Part of a small language model's weights.
Training: a variant of Muon for these matrices, 8844 steps.
Each number is 128 + 24 x the weight over its row's rms, rounded and kept within 0 to 255. Layers, rows and columns count from 0. The size above them is the row's rms in percent of the matrix's.

# layer 5 attention query, 128x128, rms 0.129, rows 0-17,64-81, columns 0-127
size [ 72  68  70  84  84  72 110  75  85  83 103 100  82  80  95 101  97  87  79  95  94  96  87  87 138  78  89  82 165 177  78 113 104 115  83 110]
[[ 93 121 158 128 154 148 126  98 189 142 136 107 179 115 123 110  83  94 125 135 113 116  76 142 139 118  59 144 106 148 124 106  97 120 126 104 136 156 127 142 116 133 156 176 141 138 133 172 141 108 151 104 146 120 147 146 105 100 152 104 161  91 134 133 112 155 134 160 152 138 150 136 131 125 129 136 111 190 141 104 155 137 157 137  93 126 103 134 163 136  76 109 116 140 163 113 161 113 125  93 144 112 102 139 151  94 131 129 153 153 149 156 144 117 112 142 138 119 104 143 171  87 124 157 129 108 149 132]
 [152 170 119 135 156 119  86 106 122 131 131 108 109 162 131 144 143 160 143 112 130 127 100 141 136  94 125  79 134  86 132 129 117 131  75 145 140 120 130 141 116  94  99 133 103 132 145 113 130 137 154 120 114 129 148  87 121 171 152 133  94 129 128 134 150 116  99 152 180 120  90 115 137 128 116 142 152 162 134 118 151 152 122 126 156 124  99  79 192 130 154  85 185  85 116 121 160 107 142 136  82 157 155 101 137 161 106 130 130  81 124 113 163 134 100 144 146 113 143 138 178  93 111 110 124 115 122 118]
 [ 65 119 137  99 136 119 116 121 171 113 121 164 100 162 110 139  96 102 106 120 139 126  78  92 129 116  90  94  98 133 186 132 129  97 143  93 127 141 127 116 114 179 120 123 125 111 156 129 130 136 135  75 141 134 141 144 104 105 125 106 187  98 132  95  94 187 133 142 140 147 132 118 108 156 159  96  96 150 141 152 135  97 130 148 147 135 143 121 122 122  91 116 114 158 130 125 153 142 144  76 129  70 126 106 151 121 124  91 116 140 139  99 139 117 111 105 135 138 137 140  98 118 115 150 125 149 101  94]
 [135 147 126 116 181 156 117 122 122 136 138  84  96 131 132 117 123 165 127 168 118  78  83 125 119  96  87 130 117 146 131 111 111 135 115 119 110 134 118 103 129  89  89 135 102 147 114 112 137 172 141 144 104 162 153 117 113 111 173 151 134  97 125 131 178 120 107 123 127 180 133 116 115 162 154 143 164 131 111  91  99 143 171 129  96 133  99 119 167 125 139 129 140 118 112  81 127  93 134 120 130 148 142 135 127 154  84 138 102  98 190 122 117 121 115 140 116 167 143 100 179 127  76 125 155 114 121 115]
 [ 81 115 150 110 143 126 143 155 157 120 105 152 156 117 137 116 109 145 137 125 143 120 127 129 155 132 153 158 128 124 109 141 146 149 186 166 147 128 143 140 163 163 146 134 103 123 138 130 161 127 121 160  92 130 103 141 102 111 153  90 130 103 109 157 109  71 143 123 100 131 106 161 103  94 189 162 160 106 107 110 107 113 105 111 145  89 139 116 124 125 113 171 107 154 107 135 134  92 118  94 157 117 121 186 154 109 113 103 148 152 127 145  96 151 113  71 123 145 113 125  97 101  87 151 127 120 159 126]
 [129 107 106 113 162 157 150 116 125 110 135 114 148 138 139 144 107 139 149 153 146 123 108 150 159 118  61  90 194 129  75 130 134 109 114 133 138 163 133 112 135 118 157 126  97 145 128 168  80 132 112 145 132 158 157 142 108 151 156  96 142  90 106 149 190 121 139 139  96 144 142 104 118 175 133  89 124 135 121 110 137 128 172 156 116 176  59 153 161 143  96 121 144 118 116 127 114 141 151 135 167 140 126 142  90 119 130 132 120 154 128 169 102 143 133 161 141 104 131 128 119  98 115 114 114 131 114 132]
 [105 159 125 144 128  84 103 124 144 109 107 148  95 144 114 118 173 141 135 138 165 141 117  93 162 113 119 108  84 128  65 111  95 160 135 140 105 112 113 157 164 159 136 101 111 134 154 136 166 152 125  90  84 127 137 135 128 150 134 148 150 104  98 146 108  74 127  91  92 121 128 135 107 132 179 134 167 122 103 111 107 109  83 119 137 132 136 126 109 144  89 130  84 145 163 151 143 101 102 125 137  92 132  91 149 169 142 125 138 136 163  92 132 147 143  87 119 139 125 157 129 148 117 148 139 102 115 142]
 [117 103 121 147 133 154 133 179 112 140  96 141 128  94 151 145 155 131 113 184 135  68 127 122 109  79 124 118 134 163 106 137 146 133 153 127  87 105 111 134 133 100 114 125 133 118 109 114  93 139  90 148 101 146 134 144 154 127 160 155 180 125  88 149 164 122 115  93 120 121 169 123 111 140 145 121 134  90 113 135  93 110 155 126 144 118 164 164 130 112 101 147 140 163 145 116 129 118 122 102 126 105 103 159  95 124 112 171 150 113 152 127  61 144 146  97 126 143 141 126  80 156 163 126 175 117 115 117]
 [141 175 131 145 129 168 120 104 129 127 163  56 104 149 118 134 165 149 135 129 118 124 131 128  96 129  97 117 144 122  96 111  68 113  85 112  95 137 127 150 121  78 129 142 114 186 135 127  97 154 122  83 131 121 144 139 157 144 121 135 140  92 114 132 162 141 115 108 147 148 150 123 135 125 113 124 152 180 133 134 170 123 150 134 110 140 100 130 148 128 123 125 168 103 129 124  94 109 130 150  95 177 129 119 159 144 133 162 158 103 173 171 123 136 130 162 112 103 125 138 182 107 127  99 147 145 158 136]
 [107 103 103 153 138 106 102 167 107 149 141 170 116 142 156 117 168 132 116  97 136 130 149 135 105 115 154 131 103 127 134 108 105 132 150 116 123 106 108 168  84 148 131 129 135  88 110 134 117 127 107 139 172 149  68  92 145 105 133 143 155 170 116 167  89  87 123 135 151  95 128 148 119 113 130 149 133 117 123 136 113 133  89 127 183 101 202 106 128 126 110 119 149 104 177 172 136 125 116 138  94  92 104 114 145 139 159 128 135  98  91 132 148 135 112  80  97 115 116 120 130 125 160  99 143 118 120 116]
 [101 104 108 116 101 114 124 144 178 119 107 140 101  98  89 154 113 133 115 159 131 112 139  94 179 141 171 144 126 156  97 142 146 165 142 146 104 108 117 112 137 146 125 145 145 101 144 120 107  95 130  69 117 142 147 122 140 110 113 104 110  99 133 126  72 144 113 131 118  97 150  84 104 106 142 167  93 141 127 123 137 155 106  98 130 127 122 118 137 127 149 156 105 182 162 140 172 119 164 101 151  86 124 125 118 155 146 132 105 139 125  94 134 143 144 131 141 150 123 145  69 178 120 158 134 156  99  97]
 [ 88 132 122 120 142 169 133 137 149 102 116 127 125 142 161 132 151 110 109 148 114  93 106 131 148  96 122 133 112 142 138 127 168 137 106 126  99 179 124 121 146 111 108 128 105 143 129 133  91 158 116 153 121 137 148 154 124 116 134 128 150 116 133 114 194 150 121 114 120 102 126  74 129 154 122 122  67 142 112 133 137 130 161  99 108 134 157 158 153  63  71 128 163 144 116 119  97 119 138 112 106  98 134 111 137 172 133 116 139 135 162 153  89 186 109 175 115 168 126 171  92 125 159 108 147 131 134 134]
 [132  94 149 117 110 105 111 139  98 143 104 159 124  96 123 124 139 123 168 131 136 171 162  96 149 146 172 129 145 147 151 127 134 150 167 150 128 121 108  95 128 142 114 125 171  99 146 148 186  90 122 128 114 102 101  76 129 128  68 131 115 176 137 114  97 118 165 141 143  82 135 103 128  97 117 137 133 101 125 122 101 131  91 120 138 114 122 110  79  99 108 146  95 107 142 141 156 131 118  69 154  82 157 137 162 189 119 132 138 144 112 100 122 130 134  98 131 133 111 120 107 117 123 134 136 133 128 156]
 [109 149 152 123 128  94 177 177 147 134 105 124 157 122 101 133 128 126 134 156 124 116  94 139 119 113 150 121 113 164 137 112 180 145 140 158 126 137 156  86 122 141 118 122 150 123 179 119 144  89 148 128  84 101 142 124 108 111 176 181  82 112 117 104 172 145 143 150  85 107 162 133 119  92 122 121 137  97 118 110 128 141 162  90 157 141 131 117  88 104 124 165 125 146  93 150 114 111 129 117 137 131 138 165  72 133  96 114 133 129 127 140  90 172 149 176 116 141 116 158 124 142 155 127 128 106 148 127]
 [ 79 141 108 147 114 123 134 137 135 127  93 148 141 174 137 130 146 109  77 124 115 114 127 152 117 151 150 134 104 165 159 136 120  77  84  57  91 159 115 134 164 135 111 109 130 127 179  81  88 151 113 143 142 132 173 165 128  97 173 187 118  88 155 110 124 156 118 136 142 100 107 106  94 127 138 124 164 113 119 118  89 141 161 131 131 145 131 131 121 103  88 104 130 138 110 144  91 105 123 154 136 142 145 150 146 116 112 142 139 130 111 101 122 135 135 146 123 138 119 151  88 111 141 131 158 150 121 113]
 [160 142 187 167 169 197 122 147 126 157 147  94 138 131 105 120 115 138 108 145  95  91 149 123 113  99  91 141 145 111 142 136 165 112 136 129 157 129 145 152 135  92 113 156 116 157 121 122 139 155 135 143 138 130 103  84 130 124 132 103 119 112 117 111 149 135 119  92  91 116 113 156 148  94 127 133 137 162 117 106 155 117 157 123 136 147 132 147 120 126 171 144 148 147  97 139 130 111 151  82 108 103 150 142  81 117  59 163 156  71 156 146 119 126 131 103 131 133 135 117 114  91 115 133 152 151 173 142]
 [155 114 100 118 171 112 156 167  72 111 147 148 137 125 137 116 148 127 151 128 165 130 154 113 127 145 125 117 129 156 138 170 139 150 121 116 125 165 136 117 141 128 151 119 117 127 122 165 148 125 148 169 100  95 131 139 142 192 169 137 147 181 158 143 105  78 136 164 125 171 147 144 156 160 143 107 114 123 138 143 111 106  96 166 140 121 105 136 109 133 112 104 166 107 123 122 110 137  74  99 143 109 106 139 116 102 165 123 121 110  97 151  83 119  76 128 154 109 127 138 163 114 119 161 103 119 105 158]
 [131 119 163 170 120 108 154 131 130 104  84 129 140 167 134 140  93 102 128 135 141 110 145 133  87 142 141 163  65 157 168 147 165 119 150  97 102 128 167 131 142 139 134 143 111 128 150 144 122 105 117 124 147 146 150  92 103 153 133  92 126 120 141  95 126 152 147 167 101 132 145 135 129 159 165 100 119 119 145  74 139 161 159 128 103  98 136 120 144 123 107  86 119 179  96 156 117 113 109 105 143 144 124 149 157 130 139 127  84 164 101  95 116 152 119 142 136 171 135 166 115  84 140 138 127 162 163 108]
 [131  88  93 137 150 155 133  94 135 112  90 144 125  97 134 154 136 121 161 108 126 114 138 140 146 167 116  86 152 104 144  90  98 111 137 113 172 110 124 100 110 164 137 187 186 117 122 113 131 144 137 126 177 150 137 122 118 138 129 113 130 164 143 129 153 161 115 112  78  98 148 131 143 141 140 141 140  80 119 116 142 106 166 146 109 129 164 104 132 129 115 124 159  89 114 131 123 172 164 107 118 160 171 164 148 170 136 116 127 138 151 139 116 135 114 170 136 111 143 168 124 107 107 106 179 154 145 134]
 [120 127 117 110 115 171 108 134 106 163 144 119 154 128 107 136 112 108 139 115 136 120 130 174 111 144 123 112  85 122 200 131 112 138 113 126  99  98 123 116 144 121 101 141 107 112 135 116 150 140 142 102 138 127 120 119 173 142 155 149  95 170 101 110 133 126  98  74 138 146 124 186 155 110 130 117 151 134 132 132 144 102 123 151 113  90 183 139 117 124 148 180 158 112 150 119 151  88  87  81 107  94 123 172 141 109 143 148 122 175 130 123 137 117 160 108 175 118 126 145  93 110 146  80 136 157 128 122]
 [119 126 109 151 142 158 138  91 144  86  93 138 132  84 153 159 111 127 135  91 169 112 151 107 143 116 140 113 169 123 127  94 138 146 137 118 176 146 110 117 137 118 161 118 151 158 104 130 135  99 136 136 168 147 133 141 174  66 101 119 152 144 155 134 105 129 119 165 111 117 161 116 160 149 131 121 138 102 120 158 139 108 143 140  96  88 147 114 126 127 129 140 172 111 115 147 152 174 162 108 127 180 141 164 116 160 139 103 139 117 128 154 135 112 118 160 122  66 145 145  83 124 120 158 175 125 136 115]
 [151 121  97 106 150 160 112 141 107 191  98 150 145 149 124 131 119 138 147 104 113 129 147 185 118 183 136  97 105 132 159 128  84 132  94 124 135  77 106 121 129 115 124 142 119  91 149 113  82 117 143 139 169 157  93 114 169  99 137 117  99 157 105 120 152 129  93 111 112 107 133 135 157 136 119 126 177 109  92 104 111 175 132 155 147 133 169 154 127 159 164 158 122 102 111 127 141 126  90 116 144 112 133 155 109  99 123 131 119 147 117 174 125 109 131 137 176 152 138 127 101 126 112 103 152 128 161 119]
 [109 121 147 138 107 133 147 112 176 109 118 150 115 102 161 134 138 187  90 128 130 123  98  75 112 124 108  92 116 127 129 143 167  87 156 127 150 177 132 124 112 159 104 110 126 131 124 124 168 169 145 144 139 117 119 183  70  89 147  62 130 115 144 123 115 147  97 145 141 120 115 131 159 140 116 126 108 119 135 126  93 157 146 117  74 114 111 114 105 107 113 104  65 161 132 114 111 141 148 108 107 157 137 127 113 138 105  87 123 149  85 111 127 133 139 103 134 150 100 141 122 135  99 105 135 152 116 127]
 [118 166 130 144  67 145 173  86 156 131 108  95 103 121 118 105 138 139 121 117 185 124 102 147 144  99 110 131 131 142 146 110 105 110 110 157 147 147 165 123 112 100 114 150 135 147 129 137  62 127 154 123 115 102 125 129 125 103  98 153 118 126 120 120 151 116 110 103 118 136 190 158 132 160 170 105 126 112 130 127 148 134 139 123  93 135  79 102 160 126 145  96 135 119 143 110  86 140 183 141 109 151 134 122  85 184 154 105 129 126 115 125 147 158 159 126  90 120 160  92 115 114 125 119 161 130 111 103]
 [194 100 162 122 137 143 111 163 143 142 158 122 153 112 105 111 157 166 136 129  99 154 139 153  97 129 137 141 131 171 144 128 140 165 166  90 115 112 100 136 141 134 147 126 121 121 166 140 146 120 118 119 115 100 142 133 145 150 144 122 146  95 110 153  86  82 100 177 151 155 152 120 127 108 119 168  71 119 148 151 120 128 108 110 183 107 140 131  96 157 138 132 124 162 150 150 104 116  89 137 144 132 124 130  84 145 144 110 128 163 106 114 121 117 105  95 145 109 150 103 166 165 139 182 124 104 133 135]
 [128 138 142 158 160  74 130 146 129 169 116 117 162 116 105 116 156 118 145 169 128 117 150 166 104 100 125 116  89 109 178 178 131 140 170 132 125 186  92 150 146 126 124 143 117 114 129 157 146 132  90 137 118 150 128 129 118 142 107 113 139 150 139 148 159 103 124 182 162  90 131  96 102 141 149 128 117 102 147 131 108 134 113  95 126 123 107 128 118 131 150 191 103 143 117  96 179  98  87 143 138 117 133 106 113 111  91 108  85 138 151 132 113 121 127 125 146 157 128 106 129 137 118 181 142 144 124  84]
 [142 151 127  79 139 122 105 143  69 124 137 146 104 123  68 115 123 117 147 102 122 128 150 140 112  95 145 105 139 142 168 129  95 126 144 127 118 118 133 119 144 135  96 108 167 122 125 134 134 141 117 109 157 101 147 116 172 156 102 178 141 129 122 118 118 160 146 115 149 112 124 108  88 122 134 120 139 208 136 140 114 103 128 148 186 184 142 138 109 112 102 116 139  80 132 123 147  93 114 137 158 100 163 137 162 135 103 150 121 120 124 123 124 140 109 105  72 155 135 154 124 119 155 152 108 158 167 160]
 [156 128  97 136 103  83 123 118 118 113 119 154 171 148 125 108 148 120  99 147 138 121 165 103 119 108 168 134 119 123 132 126 155 109 140  89 128 143 129 158 138 130 118 114  91 135 133 150 173 154  91 135 149 168 135 106 109 149 131 123 173  99 128 145 128 135 153 145 152 131 120  78 109 141 142 166  53 118 123 150 100  97 128 111 145 154 119 146  58 137 112 152 100 172 118 128 134 140  84 151 165 149  81 107 128 134 136 133  97 138 122 107 120 125 121 140 130 131 130 149 110 182 147 155 129  93 123 182]
 [100 122 154 124 146 118  95 147 147 139 123 147 181 117 127 130 107 122 179 107 126 118 130 117 132 132  89 158 169 116  95 150 110 141 120 149 154  83 121 148 155 112 158 140 114 151 127 160 126 105 141  93  92 136  79 118  99 158  85 125  67 138 117 153  99 150 134 151 127 153  87 155 125 113 128 124 101 116 116  96 121 102 105 163 128 128 101  79 139 191 127 116 147 123 125 128 149 118 107 141 148 128 114 124  90 136 112 141 144 104 160 184 126 178 117 114 122 141 128  95 146 169 157  92 121 121 129 107]
 [ 92 100 172 161 103 108 137 121 147 130 123 117 116 127 113 121 109 107 108  97 148 105 139 109 149  76 153 127 168  98 149 134 175 102 135 111 166 167 159 117 137 143 137 109 128 128  98  98 112 149 126 146 133 156 122 173 134  89 132 114 131 125 158  67 155 152 116  84 101 118 143  92 123 126 154 129 110 143 165 104 134 115 127  96 106 140 133 112 174  80 101 166 164 115 107 106 144 147 112  91 120 139 153 135 144 128  90 103 127 159  98 106 128 119 122 128 141 136 138 127  66 107  80 134 119 141 112 102]
 [112 136 147 133 146 109 144  94 145 114  92 160 110  82 137 116 137 141  88 111 141  88 162  85 130 113 102 149 164 100 150 147 107 147 141 139 148 166 139 130 148 138 156  97  86 138 129 116 180 128 143  67 140  99 138 120  64 130 119 115 144 146 122 123 107 168 109 136 152 110 115 150 134 104 121  93 126 125 161 180 108 140 117 124 146 111 137 149 122 135 116 177 128 114 120 116 191 136 136 189 153 127  87  96 135 129 108 120 115 135 106 128 107 114 126 153 153 129  99 102 123 109 158 145 119 116 164 108]
 [103 133 123 107 113  66 160  93 138 135  78 122  93 109 134 104 149 117 120 111 147  89 153 126 134  94 125 117 132 120 132 146 129 126 134 141 120 156 149 142 103 134 135 164 154  98 120  82 130 145 143 162 129 172 133 168 125  98 172 127  82 113 151 109 167 143 109 140 121 136 165 118 109 168 151 168 167 101 154 103 155 163 115  92 103 114 133  94 149 114 160 140 149 151 104 127  75 109 130 159  81 176 119 110 142 139 100 100 138 138 106 142 148 129 112 134 113 129 118 125 107 117  86  99 160 132 129 112]
 [ 87 114 151 106 148 162  95 145 124 168  98 151 120 108 115 130  97 132 138  97 123 112 186 130 135 157 118  93 121 121 128 128 106 118 125 129 123 132 112 121 119 134 124 116 162 101 121 118 173 152 133 167 149 122 108 142 131  95 142 127 100 129 135 123  90 140 103 153 127 148 163 162 139 139 103 122 136 127 154  82 126 151 129 137 140 112 160 142  96 132 155 182 179 127 112 149 110 118  98 141  79 162 151  88 108 116  96 118 167  97 103 181 138  92 106  88  86  76 123 165 141 130 106 144 145 128 136 104]
 [102 139 131 133 109 135 164 120 148  89 104 133 125  75 125 100 118 143 102 145 156 163 110 165 153 135  84 142 115 170  82 128 154 144 107 120  89 153 136 128 129 136 124 118 111 133 157 144 130 145 136 120  92 112 146 142  94  82 189 120  98 143 129 134  82  97  97 144 141 165 133 132 156 135 116 149 159 104 107 130 117 131 117 119 137 109 179 152 102 155 138 162 113 168 122 108 126 144  87 102 163 137 116 101  90  86 124 116 106 135  83 146 136 130 155 161 193 131 134 135 143 131  97 137 136 148 113 130]
 [128 121 139 106 130 109 149 130 159  82 154 112 114 123 114 146 134  99 103 173 144 140 119  78 138 151 135 119 144  97  79 143 117 130 159  85 109 126 137 145 133 141 112 135  99 126 124 167  98 160 136 157 185  95 130 114 142 151 136 118 104 159 134 123 112 114 132 130 141 142  81 128 111 138 140 132 103 169 105 145 122 106  88 137  93 163 134 156 141 138 103 106 121 180 140 121 148 122 140 108 107 104 122 112 104 143 173  74 134 129 158 110  94 200 140 136 136  85  88  84 128 135 123 118 113 136 148 165]
 [138 107 116 104 115 134 138 137 132 146 115 125 114 143 169 123 145 136  94 124 143 135 141 133 118 102 143 104 117  92  88 125 170 104  99 130  83 150 158 130 138  95 159  74 135  83 115 153  94 126  80 157 147 145  90 168 109 128 139 109  76 154 123 113 106 114 126 149 121 148 103 134 129 139 113 164 147 163 115 111 128 199 129 117 121 111 143 120 118 132 167  72 112 141 117 148 133 153 107 143  73 132 105 109 125 127 141 113 137 124 143 141 124 122 122 143 125  77 132 145 111 113  83  65 158 124  95 153]]
# layer 5 attention key, 64x128, rms 0.125, rows 0-17, columns 0-127
size [101  82  78  73  76  77  72  88  84  77  78  72  77  86  73  95  97  91]
[[163 125 121 153  97 144 154 128  65 115 162 100 127 161 104 113 117 143  75  97 119 117 101 121 124 156 131 164 116 158 157 111 131 118 132 132 140 116 154 115 133 108  90 133  90 110 105 113 139 124 160 114 135 121 104 150 107 143 155 132 164 140 133  96 164 107 131 132  82 138 156 181  80 132 120 141 155 137 116 146 133 120 138 186 159 139 130 149 137 142 130 127 161 155 118  98 143 175 121 104 132  88 114 127 106  98 105 134 100 130 153 145 113 121 173 144 117 156  95 143 112 165 195 140 147 133 108 104]
 [176  80 115 102 149 128 115 151 139 187 139 119 112 141 126 102 115 125 120 119  85 168 124  84 130  97  98 118  83 134 144 122 171 105 164  79 145 105 140 180 144 152 132 149 144 126 139 131 147 107 133 141 131 112 134 136 124  65 108 143 136 115 152 101 146 130  92 152 137 133 125 109 103  96 127 104  89 137 105 105 112 158 152 129 111 120 128 122 111 155 129  82 116 106 141 112 125 128 121 132 108  99 134 103 114 121 137 169 141  95 157 184 172 113 128 154  71 101 106 144 131 142 123 137 151 140 102  94]
 [132 126 117  93 140 129 138 138 114  99 163  99 142 126 137 116 181 134  82 173 138 120 123 142 119 133 165 124 148 112  78  99 146 127 119  99 126 123 139 118  72 120 105 111 101 128 122  84 153 117 119  99 137 121 137 163 125 149 114 106 114 149 166 100 132 118 116  81  83  99 149 199 131 156 127 141  97 148  88 132 151 106 134 172 150 133  95  79 109 160 129 146 132 142 138 124 125 143 119 164 155  84 135 126 148 123 125 114 119 147 131 147  90 154 117 155 142 106  98 131  92 141 169 108 106 118  94 156]
 [146 102 148 133 121 150 156 129 105 108 161 107 123 130 115 108 121 135  64 139 129 131 130 111 140 112 149 113 109 133 126 115 138 135 140  95 139 169 122 157 148  97 137 132 130 118 106 135 154 121 154  80 140  97 144 128 115 123 159 137 160 153 171  57 170 112 129 154 144 125 107 137 109 148 140  94 126 124 125  98 163 110 133 140 149 143  91 148 117 162 105  72 158 104 154  84 117 154 136 105  93  86 122 155 135 102 124 142 144 136 123 174 134 117 162 158  87 117 143 164 111 191 136 161 154 132 126 100]
 [116 137 126 157  94 113 138 134 161 121 110 124 150 131 160 146 176 123 160 128 127  90 160 138  94 147 130 152 144 121 137 139 134 136 119 158 110 125 135 102  83 146 108 126 147 105 140 108 145 173  73 138 106 120 168 140 121 100 113 197  93 138 115 152 106 112 113 109 102 110 122 116 132 120 143 164 129 148 137 157 112  98 129 122 138  98 150 109 118 113 122 149 171 139 115 159 117  83  95 149 122 150 142  72 164 114  86 119 117 127 116  80 117 127 133  79 112 150 177 102 127  94 184 138 150 129 121 120]
 [ 82  74 129 119 167 124  90 150 131 132 119 152 118 149 169 148 152 103 123 105  83 160 103 107 112 120 105 111 131  98 150 106 109 133 138 133  96  70  97 107 113 156 142 151 121 142 158 127 142 134  85 149  95 140  99 121 158 105  77 144 118  77 129 126 136 114  81 110 135 140 119 104 147 135 161  94 106 142 131 173 114 152 167 123 119 104 142 108 139 129 117 114 139 110 149 128 126 125 122 114 113 167 112 104 177 109 127 142 159  97 182 151 140  98  98 127  97 115 125 136 106 107 110 107 164 128 137 100]
 [111 150 152 134 114 121 170  95 132  84 138 160 126 132 126 105 127 115  61 149 161  92 151 110 177 129 145 145 108 152 166 148 128 125 134 157 121 178 124 107 137 129  98 127 133 148 128 113 119 116 161  82 155  98 132 145  74 134 130  82 117 129 145 117 110 115 167 115 148 146 123 166 116 156 106 158 112 137 166 126 130 132 135 141 134 149 126 155 131 175 111 108 117 142 112 126 175 158 112 135 115  71 126 111 131 133 131  98 103 132  62 126 138 112 144 150 185 119 130 100 113 170 110 145 103 113 132 140]
 [128 152 112 141 101 143 135 111 128  81 101 139 148 112 115  96 141 131  98 135 166 117 115 107  78 141 149 145 113 121 145 126  99 163 144 208 138 111 144 105 130 117 132  87 126 134 124 101 100 165 113 148 135 167 149 117  93 175 135  92 145 125  77 152 151 129 181  86  97 138 166 117 139 125 127 156 170 111 127 105 161 159 132 135  88 149  95 165 101 108 165 145 154 155 121 148 118 115 142 146 119 100 145 115 140 116 118  98 118 127 106 111 134 133 130  86 164 132 146 124 145 175 140 143 146 134 127 134]
 [150  59 120 103 115 128 150 110 109 136 139 106 186 116 121 124 124 147 210 114 149 156 119  91 133 113 105 126 132  99 108 138 119 139 133 127 151 109 142 138 172 143 164 149 106 135 131 110 137  83 122 142  96 128 142 110 120 134 118 141 109 125 134 156 136 110 141 134 147 146  83 123  90  95 121  97 108  57 104 128 101 118 115  80 127 109 121 123 121 147 123 159 121 115 111 155 149 127 129 121 150 150 132 116 128 131 119 133 169 173  70 141 153  96 107 116 108 106 108 139 155 158  80 138 106 155  93 139]
 [115 166 127 105 143 106 102 136 103 133 154 145 152 108 100 144 130 134 114 127 135 116 131 119 163 146 146 142  98 126  81 143 184 124 106 166 113 147 136 117 122 150  71 112 143 134 114 150 126 140  98  90 152  85 156 144 121  89 121 107  78 130 105 135 121 107 134 114 144  82 108 144 103 102 102 149 127 136 159 159 140 116  68 164 110  99 159  66 120 143 106 140  80 139 151 126 140 128 129 133 131 108 151  93 122 139 111 141 144 144  89 121  95 152  90 122 175 116 113 124 118  69 125 109 158 122 127 129]
 [149 145 131 143  82 103 110 166  99 109 153 129  77 149 149 138 156  86  75 146 130 155 168 124 173 132 144 117 126 113 118 153 132 117 151 113 102 159 134 134 103 105 114 161 128 138 121 122 203  98 137 121 127 164 125 176 123 175 147 111 102 131 134 123 131 105 151 100  93 129 144 179 169 148 133 107 125 152 168 106 132  77 152 118 167 147 138 114  97 138  95 111 113 138 104 125 152 145 107 109 106 141 128 175 147 123 147 137 128 120  81 120 118 135 129 128 169 149 138 118 120 111 128 105 110 103 118 140]
 [ 99 157 168 104 162 154 114 149  85 119 118 143 109  95 151 142  94 132  92 124 134 129 123  98  76 139 115 117 140 112 125 104 122 141 125 125 104  94 147  99  80 103 160 132 148 131 161 136 152 131 105 150 115 118 122 112 142 121  80 119 120  78 134 102 120 130 167 141 126 121 133 123 179 150 141 138 138 153 109 128 144 132 174 125 108 131  81 132 111 108 126  93 150 116 105 157 110 122 107 125  85 129 122 128 146  62 126 111 136  59 177 177 127 131 141 126 124 135  89 121 133 138 167 134 165 165 128 129]
 [124 168 150 117 119  98 129 110 175 108 124 150 149 138 130 131 145 120 129 140 125 104 128 163 157 128 140 138  95 125 122 148 137  89 104 177 115 170 104 129 132 129  80 113 158 131 161 150  73 147  90  93 121  98 136 134 111  70 110 146 107 142 106 147 103  98 117  94 169 114 101 103 121 162 107 153 123 166 116 146 118 110 101 126 149 103 156  97 122 157 119 134  82 152 146 119 120  96 110  97 107 116 144 130 106 171 124 115 114 132 119  91 104 119 143  92 142 143 171 156  99  77 138 113 102  95 137 136]
 [151 167 154 138 137 102 123 111  84 149 154 167 139 161  91 157 163 141 133 139 143 124 123 167 172 137 107  92 164 139 103 110  91 118  85 177  97 133 165  88 116  73 137 122 126 130 107  94 122 116 122 166 165 118 116 109 107 188 154 118 113 128 118 122 165 162 157 112 113  91 144 145 103 133 135  97 156 135 148 120 118 130 149 134 153 162 134 144 145 102 125 110 137 141 159  96 164 134 111 147  95 162 135 149 121 127 126 149 116 118 149 116 119 112 145 141 126 113  86  98 123  92 117 142 140  90 118  94]
 [132 117 103 140 116 128 110 123 120  98 131 138 101  80  52 107 141  69 134 128 137 104 137  88 104 116 162  96  98 132 117 128 163 129 100 109 111 109 132 128 136 159 109 165 101  98 133  91 156 117 141 127 126 140 109 143 102 125 130 104 126 138 132 137 156 125 147 104 146 107 128 104 144 119 152 137  88  99 124 122 139  73 146  80 107 110 159  75 123 135 110 105 126 114 115 138 154 104 127 123  78 120 142 146 127 160  90 129 143 150  93 131 123 149 103 139 144 154 182  76 144 133 137 126 109  88  95 170]
 [133  97 120 115 128 121 119 159 147 159 113 135 143 128 116 116 113 113 148 107 112 135 117 119  70 162 110 136 123  74 155 120 104 144 112 150 161 139  86 147 125 156 154 130 133 122 111 126 125 161 131 148 123 122 121 128 134 100 105 151 136  87 127 134 165 111 126 153 148 120 122 109 128 168 175 116 112  79  90  91  96 148 165 112 101 131  64 152 111  86 116 121 109 109 138 154 117  77 146 140  89 165 146 135 116 120 131 155 118 124 184 100 149 100 106  73 101 147 141 116 128  93  96 143 148 123 164 142]
 [116 151 137 104 105 139 134 117 145 113  96 145 144 129 115 106 159 130 115 172 162  92 101 140 138 132 107 100 160 141 131 108 140 107 112 164 130 134  73  89  86 161 123 131 115 120 118  59 126 166 113 106 124 100 101 161 131 112 128 121 169 112 105 108 110 124 144 118 137 116 130 163  81 150 131 121 127 104  89  88 157 116 140 159 145 134  99 115 122 161 118 123 147  66 120 109 130 137 129 137 146  99 122  73  85 131 143 118  97 176 110 130 122 162 125 130  91 143 195 130 147 109 135 123 120 120 102 133]
 [134 123 111 150 164 141 141 107 123 100 140 109 141 144 118 114 146 155 125 163  90 117 135 175 134 129 135 113 168 128 125 149 142 147 127 111 154 139 143 103 136 100 150  85 123 121 171 103 141 112 164 118 127 118 129 187 140 181 132  91 116 123 167 131 120 110 101  84  83 112  90 118 118 163 143 134 136 100 125 170 125 113 166 137 121 122 111  83 135 165 127 121 145 149  96  55 107 145 134 111 114 137 162 154 143 114 154 135 118 127 128 142 118 124 159 137 162 122  98 160  84 123  82 132 128  89 101  90]]